Each number is 128 + 32 x the weight over the matrix's rms, rounded and kept within 0 to 255. Layers, rows and columns count from 0. Numbers have three digits each.

# up: layer 8 MLP up, 1536x384, rms 0.0458, rows 1039-1074, columns 0-191
# down: layer 8 MLP down (transposed), 1536x384, rms 0.0414, rows 1039-1074, columns 0-191
up1039:134064161134163140129082173184148091115135156134126148150127141111064172104121216107115161154129167084144175086109108110146118136089149123142103114160080116130128150132127092131099163107087158123121084126128091149134139138161168098142125085117074178146145145100157078145082151129120118157135149118139100165105155062136126147115132076160141131075138149118108094136136141151115116144135126158114155165146097133107102087151149124131125137127119168143134101097161200140150121136136144171097130106114171194137097125144144120084160089116156128112154104068114140130134104141149154117
down1039:143155209160112105110118153090140131153152148106116080128087144119146115092158086122129129147108120108141118107147102146112109094113093097120144188099171160104058111104152128134150124110164052135171161155118137143156182138144134145179064114159179100117132122113122131079184100112127151152068119131157151139076135158107128092127155147129150071151064102171159125077133135130152159123159120192119150085152116117150103177157111137129136112133119085169148141075118095123121110105110099153154201137107120065165064121163075079135097161157117140146109165163143156129130166136165120136
up1040:167148143141150113136130148118146162172169177169127135112092132183139129166065167160088128143118083149148159142118115151117026097118129126163134095192081161133127121208137138159162111092140123198076159112121119170158103151113099087088095172178068151097134196095111136172135122166113098123110109153130091129118133121155133148122152135138131131135132109163099097110181130155090081081091082168106163099129144151128135151126073127093151126101121052075163065085130108131110131179144184062118171084166169116169126074083183189134090110131177110123161153138116177146221107137083105118
down1040:106072103155089100062119161123063104158170150135091064129149109074110135093096121164211126146161152126157197130094082084098154133145159141126107117052146118158112148082172111176131150156136159103105237129143125162108120113183120137149155107146120124117096129110099062099155139075151095111065079169198111148152086128143171138180105153129164143122152170133123161128098132108145101117133074142109126124102109148123120167095126151093149174160101129149107170143076159047131116087095119118140100140095133127113094188154133150077159128118114099141118178169177078188168109124099153123
up1041:117128148120132116070099088158120121121111078153122178136141114172147196165149102073043097120142125098169127110102155136109125192107143139165157160147127140103096079080076109111102105141116111131133111167116221134118124121113097129142131099091112159131102082157096080178127184074098132160116121111137137156102124125170185153110142160093167106119071158072121053120116097143131165123080164125073155130149126097107111159108146103161091173099090069133149106076106147123131098123134128150159181112145122141155156111187114129125107112109104186111118076095092143082094103172175123152
down1041:148064141138143120086135111079104127145148102099164092079156114088168113136121150102126117079144146147134125101175148126114085083081155143057140133157153131131112105133116096198141118142029079160114146092109159115105211092058106098103189126098102139077125161114108186174160158083121104062087121164116067143104105132123047135146163217068121155117102113181086153073115130230168132122090114143057138114137169113110097080159160119137126127102163131139091134071140094075105188103103082131116148065103166113108125129136171153135148141154137137023128113153124160084096208138146168143
up1042:146105093152121124104102139152126138145201157169208081191095179135129167170141122192110078133109144089128123160136161066136129117159147111141138066159086125101128059203132086076141129068090104089159121086090083125177161179106173113097192130133071154092128213183112113121086114100129138090164110110188125193132109141098173137146107161108116209119113109131132056115074116126151151166138109177141163152124126169092062081111128129143114133125166132086113132115172128153117138112098117138095155112084117113093229133109146131173090117191125213163140152129117085103171084107136150154
down1042:074149140165193101097134119132118143149123102181104089169142108155134136134152130055141160129183114125100136126126074185087104139085188158098152104096187154073176097156097093109193145070184140105141116103082212168083141169086196092121126143133121158136118142104163119128110119170138054211054163166130115152130099088173103106157124084133120197121111098113112135143167186128099092141141152118169157100081129145100144089114158166142117173118123164090129105120164126113196148090102159121091085047106142095112133135163125071092085143171147152114159119164129106149120186092114122140
up1043:152147146088113121138174106092119130104149108143170178108061141126104147159122094129111112118088108107090106138138155075097099128081137059153091138139058185181122134151178087173119119144105110111127143137139114128100175145129150142128155161108083150135123163143139210108130139119208143100071159061135132164123147119152098096138111121149108122155161125126095147107119094145085109085145092153216103159133114148112055050165110150168092156141129084126106070107084115092107101150174144197163189118105136113143114112117118115106142113172092114119089173134137139159158043196123136110
down1043:130129202140156161116067134149169096108146155208111144092174085042134113171139109086116085152091125140092136156150133089129129115128134077173114096135139120166148123130116109122133101158146126121141093144140093125151124162142137126119112156123144134119125144175139113101120147146120148095118130151151145133154136098091043126155214113181158140124151131093166094147095136119096173107138061119098079110199087095117075107126116080135173131126156101099112131211093093135138060132131212135150153132091120099130082145123145098154160099085141124141139107115145170074111096111138163088
up1044:128133126088119100072187139192096116135134101134162146139114127153097123120165110191161103128158116066119135101145167082133157133161119125140164042084107171116133197108125133107069127147133124129116171097134076150152159155155167096163142139113120143124139143167092083095141160147139089118101073134160160108164133139155217134129147062158133179143117131142116143100103086140144165154166104148116105100170117108066106077090156133112092040166126139062062152163190126153154113099112157117164155066155165085150162149198184127096112149129127131164113088094105122074097180124106140120
down1044:139111060131129107110106131145106198209127139056112114153128125137069093083162105147119145077132133169147150095150098131134122094144123135152141101162131077132126112120186153206125149128182143152077154124117157121140096125089144083139078091111148105147151116120088127179166155134120096180083152095102113106109135139190158091156153113145105110089144101121133155131133181196120165138136172073098123093147099089079140135113120117081188160153121150152166094122153111150116113136060182159023119121157115146128140156098159038136108153118124149070134145167129100146101152102123077112
up1045:166066126132110152069096099128091159149070150099132067107062119163141134129099119089146132126121174111111134117106137090127170098171137094203163116162129086112148180094120138095090133131151166089119176119112125129043118088160131114146124156116142092172123152148133098115119123174139097152138080126112131113111122150118130200159138133152149154136092110081162137123170126137163161126135129073109156133084092118134150147109128086070107132150155094115160105103141151162180128116114108147166125183203132075076162176131105171135134154147099167129108097166136105059111116135098171142
down1045:109144076146136114131179129102030112104139183100199120150128129117166134099109124145089084144099182108131102047087170108117099146114114128114117083123136189143124138131128147115165145118094105167146138103125148118135121094090134161128125098178045146093195135119139130071129110144118159109133129128067134144119144166114094112127084094115146126138176134071093162105217088103164125113129123114095098061141169193062146124164137101149160130107124155093145100063108170112100107113111143212132129148095111091085168127111084155139159098112071195135135124172142071135150138088124156159
up1046:107161142147073065156111179139122108118180102140108115161119164082107182148086116179121122165216110113176160156129114110085131098086136141145112090133167148105115088118142124139121178115110150099099106067188108133126119174130111090164096096121127137116173127118077135122132101140142105119118090128115088124116139106165087171125103119190121118130090128104129159089124090130083128102167124102085133163131118141082136134132105188089132136117085132064093111142164147122148128116122129091120113125118104173086179115136152118152143163105135212119115158092126105136153113063063123148
down1046:178089144140085124069143172194159175127123145096123115094102105070129163126129076126125120115125101132161161161129181137087139161151086114088085139186155188076138157148163127099104102103086109098177092114108127132167126129085094153179113152165187146173106106147123166127123101126110115102137094046097111107078102134184097091114111114074107105156183149123101109161141104170128111137134123109074083127170112154180131134113128110087101171137138118130129144152114091111148202139143137149158114139141098122163095152067090108155111122140167101106088116136097146109116063124134120163
up1047:164111159120067136114093146146093187132188133191077119114185142204130183147148157091127133166161146117099097121133079180106096100156145142138141126175171104078158170095110136087067117125131142044156115112141065096151144128138138129115115115189120133170091148186081109158157123140164121141098147168124117167204164169136088135098078092180092108135106123103129154091121102106101107109129164142120106060143121171092130188120130148056135165103096109095170110080150146152158081121104143147107135136107083084183106181146167109171151145110144118123113148116169202060144050168103131116
down1047:130073113150126126140170108140145145120092119138158135127097122075119075158087073124099108149160141099153149104140121121137118138110078079166083143151128139145114137178165132138107186120144145150114131141120124144133090081083125111148086108065164092049120146152107131103143114100054073118110106133083158117140128153177161077203126083131119111121126105133160145075168111113140100169096122118088119123148167142134069104086109136115046128147115118116121086135202144089064178143141146096128083115092154179068143085141095132079103163170105142113108214117134088128133122122103157163
up1048:170087143069188113128147134164200126165133110101094096164158159147134176129123094135107153187115092132194151123094160108135137104096144153146107113115148183122104186093121084144127160107153126118116199168129148133100115184117121110126121119166130061190121149146170155128137114147131156115119108102165115158128122122153173102174102083166108104090095138094110152141169067146077176082135112085166082078155099106076068136132092093023107117141112142133136128119150103135184069099126126177163150142171186137146122088102128176125145154110089122123132147165127133137141128109116107126
down1048:117142109084112148117071164125241113130105152086105086120151097188140160145101054123163131172146132056162107105133164092145089176152128139167141176141134103099106082136137078109137128177107109156172080143163113114125096119102087158130114127118131150150127180097116148139090122170132179117125111139211076141110088081143117140183155156130178115098137116122162222148157126069106127087126129114058162101096160126088146096162115158127135119167193124134153130089102152133178088114101066151131082157146106118141161100111155134121125123139087088098155184159163098139150138123064146194
up1049:166139151149133198094139133092093172146171129140108148189143135139002132174173114107139081145094184141150128098082124116121136120150151213122149106118156116159107102083108140086108108173208145078173185049156125187103159175092106124139133152161146144116173122129070106095153135119130165131055101175116098142126164135151132166115078134137126143152128134079073177058116149166120102167145143074171117119101105180107142135137164163179117124108102077144107160139170182122132102140095132119147164105136145155111164139156218118137133143162091136207115102113141159076146140141159133096
down1049:128100124108142127076175104171186112144170128065110134186142104085094096128069168194092106102120103105128177160155106187102137103126151128061118129100171096121107098070093026169125114076116100133139135107152119086133116143155102134149134170157132106128164100169129062126172090122137085125106139128154116116130154165167171114146136123081119156127110102109153145171121135098159072174062142115106105154097107143121135173131080048108149120100142084130155130091182155122112176141142205149137161154157116066088108108118096113142128096130136092097143148117140101107149186081110092107
up1050:215165117109127136097131126038098151139097125101179154077128174134112098154050086111087129126156174085126113133150112079143085105077099108136073108176112115095121140127106121155105121102168116083202200084120098089084177161157174094092133163172111113171094094172144077122135184139150159109146081159137170159136137039155143119063107126101102163071136181114185069158177173156138133157135149101136193144142082127137161159113061165125147115153165055122202155185179105188165103101108205139242076143128179116130132128101134157134155140139094129105103064142174109145163121107046181083
down1050:124119180121166163165126133106071184088113162121149124075153143106213193139135129072125115129124147144157069164091127165074115167129133126149137052111200088184108107161076144151172116122158111128176174086116115150132115150177119146080100103167147071151202096157132138119185049114172146102157123117116139164132069174124124093158117140177129121114162098088135138127209157156117111178084123133127104107153155101069086134084064141116120134141144163168139113119206109167166158143113148104081078108084094136119155111093127131175131157130150106116080138119116152070197126121128136121
up1051:114100129142130173143089144130098102118161102086194125109111197147070138139074189189140112112177120139116157080073137068112105136104131115149099121169113117117168144110137080113137161111104128115102175107149157124129152172110105094080115088149177132156156138086129151119125120129142140105162052122139126128194177176131162109193108085156155142114117123113067123151144073089110120129154194128209132116101133131124171120034111089159139140112103078114082089111111153108111101138132164123145127081135135128152152101189074171166140112092161158149120139153094133083163121184101117111
down1051:115172133163096112168124082137133133168156154124136127088146160155088142133130124142150176134184165138096147110112137115203164106117117117137112152193127106135141155111185086112169117132144139125150151066156162148147167119146081129073101114150124098183154118130084153134155109129135127150120108147131115117136127158188159101136080152168144125133137119082171095173157122137145113087133138129172130178121144162061108182087190078183103165122120121141066126148172134074147144115145132131129121140103124115113144078150145131090107140115085165153146154178084157089182123170119077090
up1052:095106121152135093127098156176096134197098161123181114162091145138111111155106145158162154095092212180156084118145164105129099131126132088199128154114118148131094152103142098155100103107104209143095147061094126105087126115105118105157096147106103093136149131117182127173155173202105119133147123147103091078172138129094126180098118124148167096109142073108123092123139144122173095114182150094144184098153101085136165153108129111126142111174115141165092075126123198131079099128099077156077112095118116141154134125151121152170095104147115178170144138139107087127142111153101138097
down1052:143085149101166113116096156128071133168182115123149174072121112175156162169128099142093138127133164125156135161157126154164124168168102153114116120122145134109129138171148125097132090137143155114124171160125139102159116131130144196066146117114086140090163092159068148111131078158142124110145066068094090104089149165125138135096124162164089167111119124094183212141121093180088203117101166174070123124147113157149118118150117110165090118151129094153080126131130143148126147105119137120111100079097171146116155146132129112142101139144103081108154163167120120131157145147165120156
up1053:140143106134129147141161191100129168163166095125126134106110122169149129145136110126166185228188099118119141111163084115121121059117124160117072115123174145157086192105158126102155094142166121118131108136230088131147156152135145150188172112182132136098125143082142107099171100164145092177108119131142146163132063114108147214090083137169101195186121107151119103148150076142104124122148179157122120147170145124107094109138095118124167152119142174071184127143208097079209111176151153136170163117162142132172073182213137059123167139098108117194125084127132156117134141132141133063
down1053:111084157115126101116063109207137097070134115145084115146127109180105160149140137167104162060125148123088146164164129112082135151140124091148148096181112182125133186069076189118093091129086193071057119117183125179169184127073123149190137095143102128172089124104159120107163111233163099078194172052111117141144196093116070136150117132118133139167083114169098144127185087147113116118144118093156152150083137126126109151132113121136160117094099155064143107102133139149092072163162144177068093107146133197092141162109126087136131117134133114157174148143134139121110185135102161113
up1054:173091099062118146163124159173121157057167145082177122140130095130127126101087132134117136153125131119178112168145076137108115105121180127134075130136154150138115137086051141116134117091122152096113142167178124077067102147123138149104051100114117109205092163141089142108122115121182168124137131147150166093142187106157136137141115119105160209096083135128126125152185075133147117105125151137101128145128097068132185106079117081097109151147163177126166091159130135118169098122137151147127121120145196143110077102084159110122126159121126118128124123161153112148154096160136168061
down1054:186130137124128182114142118184111114142122139117122071059131121181134116129084132138124086141180155136142079097129132058144114119112136145087165146136177099145073117151123202089205130109236121171124101146133129128097132141183120071131135125118160108162120093132167159183183087130111145136118183165177090183148122120124094119058100164098114064129149160115096083081150104136144119141092092155112108145144143142105137133122178087141123093116116158108152074141172126151103177175158137141183113137147088128080122149178115147159166148111129092143103175092133151145122092128111169055
up1055:143121154129126127186091107085166152119096095135145123125144140106118100134147085111081185090147145093120153060137112118139139114144119096116133184132101206131104141169136169164136057117115123122150148138102081130115124170123137100107107095082177078167181130176156149096171114139084115185118099081091153154158196123182105122123146136176066105156144152122127147151159098127095100167133174133143176120120162136149142084110153094136135147110152135124132151126145146169170101150113170111138124077102093135134108143098122197102180097133124149144140150169125076139096101083136115116
down1055:172121088100122112091155128066208139162174104106085120089129119129080143201163071136108177113150140146121155145140205103096157115136119128140162139132145112101172143144126159140100108177165143130144151132109136144150157124116143110116157142082123109125110137108101136109111175138074090099178100140150131128140121077129134137218131112110120089124194100143109118127133130124153148144127149167149139131152127153124127082123123142060140132120136084128112139150150097116148122137095120098111151109142162095121150128105150108146151113124126104095173119100125111146121122155148146102
up1056:163091113181117077144081102142116104131172100165097168129107152129146151116111112113151124130119118118187112088130142159095098114089174142142119120107126132118157133129184147112147124128136132135142087057109129116138169194120128132162160057147103124123064154120137152092150127124149127134162143151055081113194164105129106135115110206148100076153109122125136110118118060138111074133152108163137140158150154126098123099116082131115155120146129146117129181142092137145139123163096155113124190145185073139110162147220153187164174158152159114145143123132132149111146096126084096148
down1056:110198085129049121139148151126167142165120106141083174096126096115140118099111075132163141152074196131094097112180106120097185074140134080169102135128131154102157139112115093123164125115113109128104177136107166162094179089164138178137127116148084159100179120106116059204168081115165081159130139159130118075138166117146117184131061162092071130092145028094142118099136096122134110110086108110118164123090096106112132107083196124136137145154164157131143137203074125115069150151125142089177150112077092094147134161122167093145116135152170112123133142158091143142103112144087134072
up1057:123113189168149121093057169068101128189120151151162146199105159106122121140140153098106145097147179068137158119127099076128136107167106114138116098144159061113119177143108129141103126098085125137110106151105144131071160180076150105127131167146078141135146196104185044131122177106131169159142140101081109120134099084075107132139103081167149109029070209073120074131117186161104116187104216142192176159123114113107147122147133158129133117108149165087070077091107126174140089149105119179102105094150157167107124169129096166189160090132129172162139092081121102085147149148093190087
down1057:154175182186233176125104080174144107109118130149114149153134132124143088072155098105114075094049129102167176148134149192149120118096016090198136111102114152154096120172129177143102148108175106065110109166139156117101121081080123150130164084075122151162112105108102141134127070112129086151154162083085114110083168118147174126176090071156144101096084126085168085158195160125128138171097188170154062115150178174180125158179104092128130131137153160053124092095127156161074186158175101117118149112124088112127130159102101087152144193149062173164128126106109118041044080033126143156
up1058:141130146171120172134065146139165134150117198148157166165148120127128135151108163137077120169155133093123192073083134105116107091119099150128109132174130148135111115144131123120124130168226142150072085114125125164158086158131151150102137155103144170172123122094186191103117121131133158179109157161125166124138131106130125132106153145118115113016144137135134110157150103178115073131151139122143107130125104105111083137118121112149123130113121156166145156125133165131092086155189129160117119139108159150106149104132140173091084076117163098137113176068111169083161128087092127162
down1058:153162159138151098163109129121181167159083141126140099144116135056073151112147095163208119166143089118141113159161157113093168174116150126060131175098155145143085108092139207106152156145137092093149119088214081133106136163151150162114129159100173165171162146148136094131146162108112117148127148110128143129108169129081093132117152080161135105107121116150123109160105137140155153110149128153124139091113135092086158133163074197112169092149082154106087150140087080127174125078070131161147160111086125066172144115125088153076136125176131134170126068086093055128130124166104124107
up1059:191054179087132121108071136127151123092118143139133144110142109069132127118131134117183128116156088102086158089115055133139140168088164096108103183156082096155104138192139170133111114158167149102138125034135152124116132141121094109133072148129116070182117155127197108169104167173123077129165134130097184073119102086149123158120117114166135123089123186128215123134117098104130204134116133111116130166124161164101161124141127133140097134139143137134110126133133190150096096120096182136144108134123099131147138122113142128098113075077151103104114073091169144117117120167128150126
down1059:188100109142098128105131143149196124168107129071092118152074090139120115177125104142186142079167150104139081128157070109123154188103105174135149104124129064145117129194138141170106136107181185093149184127122122094120098116086126111118106145138125096142107124139136087101097114168178182075067115154168109142101159151062177119127099119154048107117161098110139123104157093113106188181156140022140090120144176170171096132119115102105121107141070098142147091151120137129116101111124111103132145085108105170147085083112102133083136101095194109144118120131116169085126111135124142132
up1060:170094124142130091150138135138172181135059143139087090132135101122070136191147174098159098082148186081101124113098169101188194145155120111111067134096206160084139165131088163103112131178071169037163185111102170119121161150167158119146121136128143105147092116137143069112122160120092138082127125138129181165167104118121134192113062085118098179096093110092116080071178106115153212158175108097113150166120135122126171118113109099161140144174203123131091151082177108135135144155087115149119188154130138131114114133104178151153102121081096148121118121127106155111136095185109204078
down1060:078142124117127126092144110157108105110154096153085153155115083129121139162148118113151157155144163128084112103084159194127064102114156072111173134142137068091132135123044118157142108110123140123113175193145105175122109148107122150130169095152187168144116110112134072103181098108122087144134107138151198115139116075137147147107158119069163166141110075118098173078094084174174072081072126092117104133146131088123117087129074186111120134097138177111056127156178111131189136158098134094123129147110111143102124115089156143154109142109058161176125133102096114158152136131128088075
up1061:112126147154055102110152133080160137098088106163129131109137166093086135120142149133096135147143111094146171118094167107154143134107155109119148096112107104134111165107155108109153101090128158161145185139150158131102164143110096130120190191114143106156179184161143153170123138106103108155138107114097166100134091093111110175182160141142128099167138100142138146122147071088077133108180139080134159163114084139124159141081178049125093145106145133146154184141083146166178147128069131101129182121081104191127130124179194198096090140149129165170102172133122155097119124192115120040
down1061:114140118192142135171127173135119094090205158131179096115178167134121091065128154152150178158117128146109154114143145202103163150153117181125114099180174159106160123174180128107128176116055192163126128175082136126138086128121178165164146189117147123141103088108134127148060162121119097152155123166125090122149190115148139128155080144173155177175120115112124100074141233171089078118052176126135111191158080142123143148155167148137111115111147173154114093142127101120110147141126143097112146117104138101148070112174128119093114166142130118172109104079131143153110177101111147116
up1062:137110137172143172118131116153106097118138171193144139142198102096102104224055120114125116156153122132177107126148145123132125058114153119116123159085160141140132108107124198095098092086147125108105137141162127165083103117116086140099145104137110112131157175105115121177079157162105138112083112119103168169095190134077188097192144161088046143128118113130093138107151117121094144120153084142082104090085149112110148123106129124113128156116164139122166075049087125164109125121153146176138123104073121136156106090094148175136139091108121146142096128119140135171107095123177127128
down1062:142059108126166156193109095115101144124132153106150153128123151157103113181158150150096064123189145106157149128144098105065155052121118119128131123123185113137029141138104122162109111181127137212165124133102104087137140072165131110138143131104140115077114105143137149164145142100091091160082105163194136129143089165185133084101192150129140140118188142058166185054087123168166127124128144135149188083111106118103110159118137155145145178088147152113103112095125137155116139123172107141038174151074115135121166128143095118079107205124131146113121133130135133050154098082101120113
up1063:138123129100123205147138131135096108152169139206142191098131132123112109170119152152175088113170098117082150110129133150088159095104076121124085133111103097115074138191095124144151129121205111158143164060125196206144172124203137120125123126156151112099132094164138106157152150076148135072075080192146123143142180134133100164156075127160164199192149141105181109093124130106113122133069079042140154116143158175111101210086138123113156117123131105125179179120185092095190137106139179111169110105141183139167109125181145118123119115100136130174144151144119071169123137137144131112
down1063:078116087081140122121080101187054133121095166189129171153127081093135130122114167103120178107107134143131050125177095166114098133024116088050127083132146138159111146068138118142106090077088111146199135148074104108110083191120131141098171136175157127114166114150119144076146080158106112076120142112145074084190089122110068107131107109110153121100133126126109165121090127158107126100104120188043091156124127187071138177163108102189138131132148118140126135104200076202172177097160133167111106198138128128133177126110103123137123130146187102155062122130107148104145188145083117160
up1064:102148152174112050107116167144081121120175104123137165132148122182127136158114099104142097087187094174159108129139139113148143117107205130118133086204082146162122133124164116051064146133124143091089141140131105110101203210172178092067111150144084109115081111130131149159155184158195126075141090061153087113139198147168205154100123128132114147079107130092119142127116129133103135137111116062194128084126116153119135137097060171164121169102171072056178051140183107113097130144127190183131211095108123134084134126181086184152116079133148117110096141079124153079140104191069159097
down1064:118109168117139098122088112153075111115168158071135125095142117176125125123133080049113175124166116105052104084123110107147068115166086150062149118078108120200117132090145144098081171141133158122076085106122168107092159130111125106114137181130134148133118165179088146125176174119180138119149133106164106097135178132125119130152114144139178167155201122143115132080134162070209124101040124059171126122176098178138157122116113151150131186109148048154110115129169101113170138128083176153110117135110176152109134136095064144096046172134106135155144098155153124116116120216102143105
up1065:179107115098142163171125132188105108146130183205166097095123116136146217155073136065158160108129162095082142136115090136072141138100169124165114113092130177127150145156105198095117158106122206053119084159160157070095152138118123098121112152164118090148179114131152099065105165164138072167113163111123131117129130081108213156156158072142145093102077093102104159100106108081145117072106157105155070137158128150060166143115142170106097117089112033138148115136097161116124110140119175200198049111173152133129157177175109168125129124192126124143098133096170192124133118141095100188
down1065:122121112133082170107084162157047112102095086116125124143118156145161128164063092173176158126130085114101124208104084182172110070223131101128102150144119133122143090105167107148119139192107147144136125142187146087146125139106128108147070152126115106129098115134112105102151095157067110146083125133151085181103129116140074151145131144116145140188154087102153145157188090069176127078089147130191087108153155130138089121162127166129091142098213169176140058149157054130178082097048084162123186149079121160164151112106103179077082137161199132096143145151132177208096128136089124115
up1066:107141102108095120128087176120090136149142114112255152058141137138110198091123143177124183136160137104089166086141141112159089074102111162214141079121136151186148078133105107100152049128173113153017068033124110112067126112070080100129157123141123222153210147107152085093137145121112095150155148135121140132151122100185114185116080121158130150165176074143103091088157159152110079094136106132152153186202162148090100194084091135165185152102108103141106175100128097125131139141113167116126118100148137102177118120194075149070180126148138137216130143121130062158117209099130110101
down1066:140158168135195138103113081137086078101145087155149133080175114106115138098111188158143149033067150129086078134154107169133107145117071185112120081127146138128139079093146149110157125156155137088107064107118134192136108133119086155139097129136138163216146157121108151163122163207140127152125135128067122062139160126124126189217197166090083090108096092133149108101168122063173117137109111144125158150101103135128144089111197116096095196142120109125139116145125135127058085138093122125172148136107150110104171109138118173140110172159134113147137102147113140101090142138163101155
up1067:089166105156157151118187148119172119128163191173108132111157102149162186146138115113090126097201105124156150045104117167107139121099166118116136179078132124120070084107112121133128187135167114137121138127115173114137144132143119106127086173165161115134151127146091071096113120165086129137128121120150120127182107086156164162211148145156181128140145154170150104105137130136152099165125140097169133135162132098096174198151146132102141125112123149167128149127157104122142086127108093152166111158082143122090091113161113141133100077147132149148134119130071092132118168113139172092
down1067:165088185154079154142110115120088096133144101134138137161150174105100108154130143138142097107039123100105112164138126124116100076183105115177162114151142153115161147150156154142110101130098159086159112109164081199131137122139113147092101059080093153123099105176162208120145139083165118104111114136098140171106131124055100138095158142086080147085128118048142162144124101143080124086144170092134134119060119137091075093096190135112116100145170122107116114137107121143152141167172142132124145105157098141148158100101170114150149140096135129134110124149171136067093093112118077117
up1068:162127131157071076188150147160133106170126161167144145078119076109113171171139115098148114102189093074103103136118130096151111139150128147185168146124131186147165066100102101069123157121140129175089093115112135176061128155132115140110175110115095109202166117162109155084105132117095085143157105134111113196127125134132112192147084141122124158174058162174154150116101140125061135141166104114144125114106095105127119184140085109080104091125112139132154123122113119138125087154088192139160139146085124122156124086156081142066098154185104148158084081093186130098127147151195066118
down1068:109120112155172069188115133120170098062124171132113158078118139120168133154139089124169109147147130115155082152075160131100153118156143175121135065177109204144195216107140100204090090139160130137091106111135096143127126143139142061105085112175183179119137147145124127151096121130135112106141160187143069098101164087100064068144149070152150117139139125154168157167115046159104150105132114137063103143131084094158133101127169134108101120138096222036157122111141161095152147062080144208126149140181172163096136086131134161092127118082151171075126160100132164099126100138148129160
up1069:134107143142109194101100124097143080112163139071113120160168165174086125154096124096111082112162148129153140156180143126061173073099126125092165123173176112143106156066126222160077189070129072095115053082115144107128101150201134114157123141094167183130170060107142058161072148151121093138185138167100088086144165128162135230156164106120155122162175152134145080117098143137110166071147095160158172186120104166075102177165151116168210058108108154147208094101120183123153206199119113172092118195134100118153137177099099125110139112169157161150103078127167168104092090126122168053
down1069:182116161114105114150159127165059144115160183146122134147068114135151126126090105090162069151118114117141170193144121127084008169128122164142147088120135110096102138146143132171097107157115066118134153172157094069132169099088144134113155146149161141178145131169111085192108098171161123106114113138139138115108156135198135061114070095184161140108128158156044137094156163152136152130123153124143171153138120124089127150076149112141107130084102126185173161183146127101163174134061114098097106105137154085174111141102103130118070118188171138143128171128117143116123093126140063191
up1070:148121162118103098151087117119134101096137171151120119166167088103095116175146155069098140213128154147162154102181131167098132107164162127131120121110058106121124072128118109128105160105114122096105139117122081093072151136139153102097165071136112168125093142123146151075110158170127115134140115122145111127080098100113119137197143142090113134138128117164131103127121104166126146151178135174087093109094139167120089132153131139091148118115106103067146065130082180109144131110076164113141153121094122100168100095123113180114149122049158112165130052123129094162134113149113080151
down1070:103164092159174118184151105196145125080137097137130100149133119162090094177166121147150180108107156115138121141092131059109152127115084040150121108126102117171092093157154094131107179081132099107113111131101106091136169159122133152201034090134107124056065147123144124132158059099158156101129078145196080156134175195171146116084110127117114120160143088098082146194138115143099102093124086144090126116126103068178085138111141072156096122163139181112140163196113197079050170100160151125086121155142041109149100151133175099134088131069128128109102130116144126147112128089140111144
up1071:121110139132139133087130144099161095151128112199204104182154152135103116131133167148132113177149156129094152090117108100089132110100166159122126185140143156140151103128126118157107127158148139103131126117150183158113178125150080094161113142090127095157109088104105180117120165107179120131100126159112085114175102163170116140122123116164139153154143115097082143076135150174125163140125074090092136131158103095127115116163162200026141143185105117070157096049123124178094179117139165122140129163155102148124150152144141099151142147148117161157131131127097156057146155178124136131
down1071:145153122122091211144162144121179126153098149124156072115064168165146122133127150125134110142072139103127148140164147116148145166152157141107161157133144134143141074134134130111123135147122115184130142105073115176101120139126124152110148158074123090105120137118150147134092147137113152152132094161107178148091146167169150109092145118163097107149149098066154111081131112201108137136114117150115156079187152117126144110112115101125092086086152121092101116157099139180093153147113165167093108135174140063089112099131130092097178188129101093185096156153095135125130116073158158201
up1072:149090136112120169118094145161142122185112125169128086122190205106132107162163141111137122138114136139122136074127074093124149120123113087171150190095129129162144125183124140161152137124174143119089134096109119103114104152135094105127104094091147141147144124143175122115109117139085152139067131174096090129125140109092180122123119171107157064138130108155148129139151091140088089151136142039139163060123111127137142144118125123105153095206065117144130132106076178150157147179146109129105104108089145095096170116112142082104143095168182135144176107123090122128085109156156126187
down1072:091156123152117117132113152132226169134154106117109191098103113113145182097116121119154138121139156135130171096130188148136106174117155104127171113098103152086107104101143112142135119136128140122093139096150136112216190088089120145122090115109074130086110179161100172144115148161140154142096127078114150116150160101185051106103097141137126092122184112113071144202190134121175129083139114220166173152096110154099110126119156094107114127122158078152104153145088152124092110116109093111144112144139115125106129108099152154112116165116099073147159078129121184111106127142112089145
up1073:173076163137144110079125107124077152182092115147113169108200108111050120125120137137135061132101163117119161140097095110123115125131139177150167087112103163133155177114147140109113112159151167131141168127115120125148090107084139145117180147133115109164096100126165168186127121087148091105128078130134149098090068125054122108178145090107147160080106162148159139079142157137110163143126128146091138148168025175079120083100143192138104127105135111113114125107137134121123118169086156159152131125133137092194147144107110105108169124153080107120108101143111155111105161127120186124
down1073:103142143079132153101099103122083135110121111132139168137128100143125146185168150113125166162181089115143068127132123090145135135127136090143126155097172129143115164173146133112157185146116134132118119175119111080089136121153136164123152142152105097181110121146128080130150111096190116145167091128120159162192098118112097207110158133149138132132092094090151085082151073038121134158136076116122134093117138138121144101109164082150133168174132140102137144126177122107109088111082108108106100126133080129130144120140063133129112191083141157120173097152097127111092121123136159134
up1074:140097133167093129064113164182116123128137087147106128164116105114125146218164164114186104094148124090135194131111115085112207191164142166099094175185202148126145134148133138106093165108111090153137050157191196170145105133114103101105136153102154118140142143154177092146122147187090147109123131123118190109106179135120127249180154091179143161098112154128164087108093113079115111137145143116138146126139108096064128177148160119122154119125099154204130144147161181121120105143113151164202099101135085184115125165123094157104091129102219143119114121076156124095154126133195146148
down1074:125123180122149116173126138116152144093155131084097088152088157163151173107151119039139067174145142144152148119137057122110126075135152158101063115136172144112125127148129159154091165158125155113141098149146084176159117152101136126139125137101121125168065169082182089108086059099122109098127100146131159113105140134128167167078057065067116152117162163069150117128209139140123157159105079131135113102136112158149116161088105097146144115117093116117068131078160129149144110138155080112135099118130116110157155147101106134170189082105155124107135081134129142146127126113091159084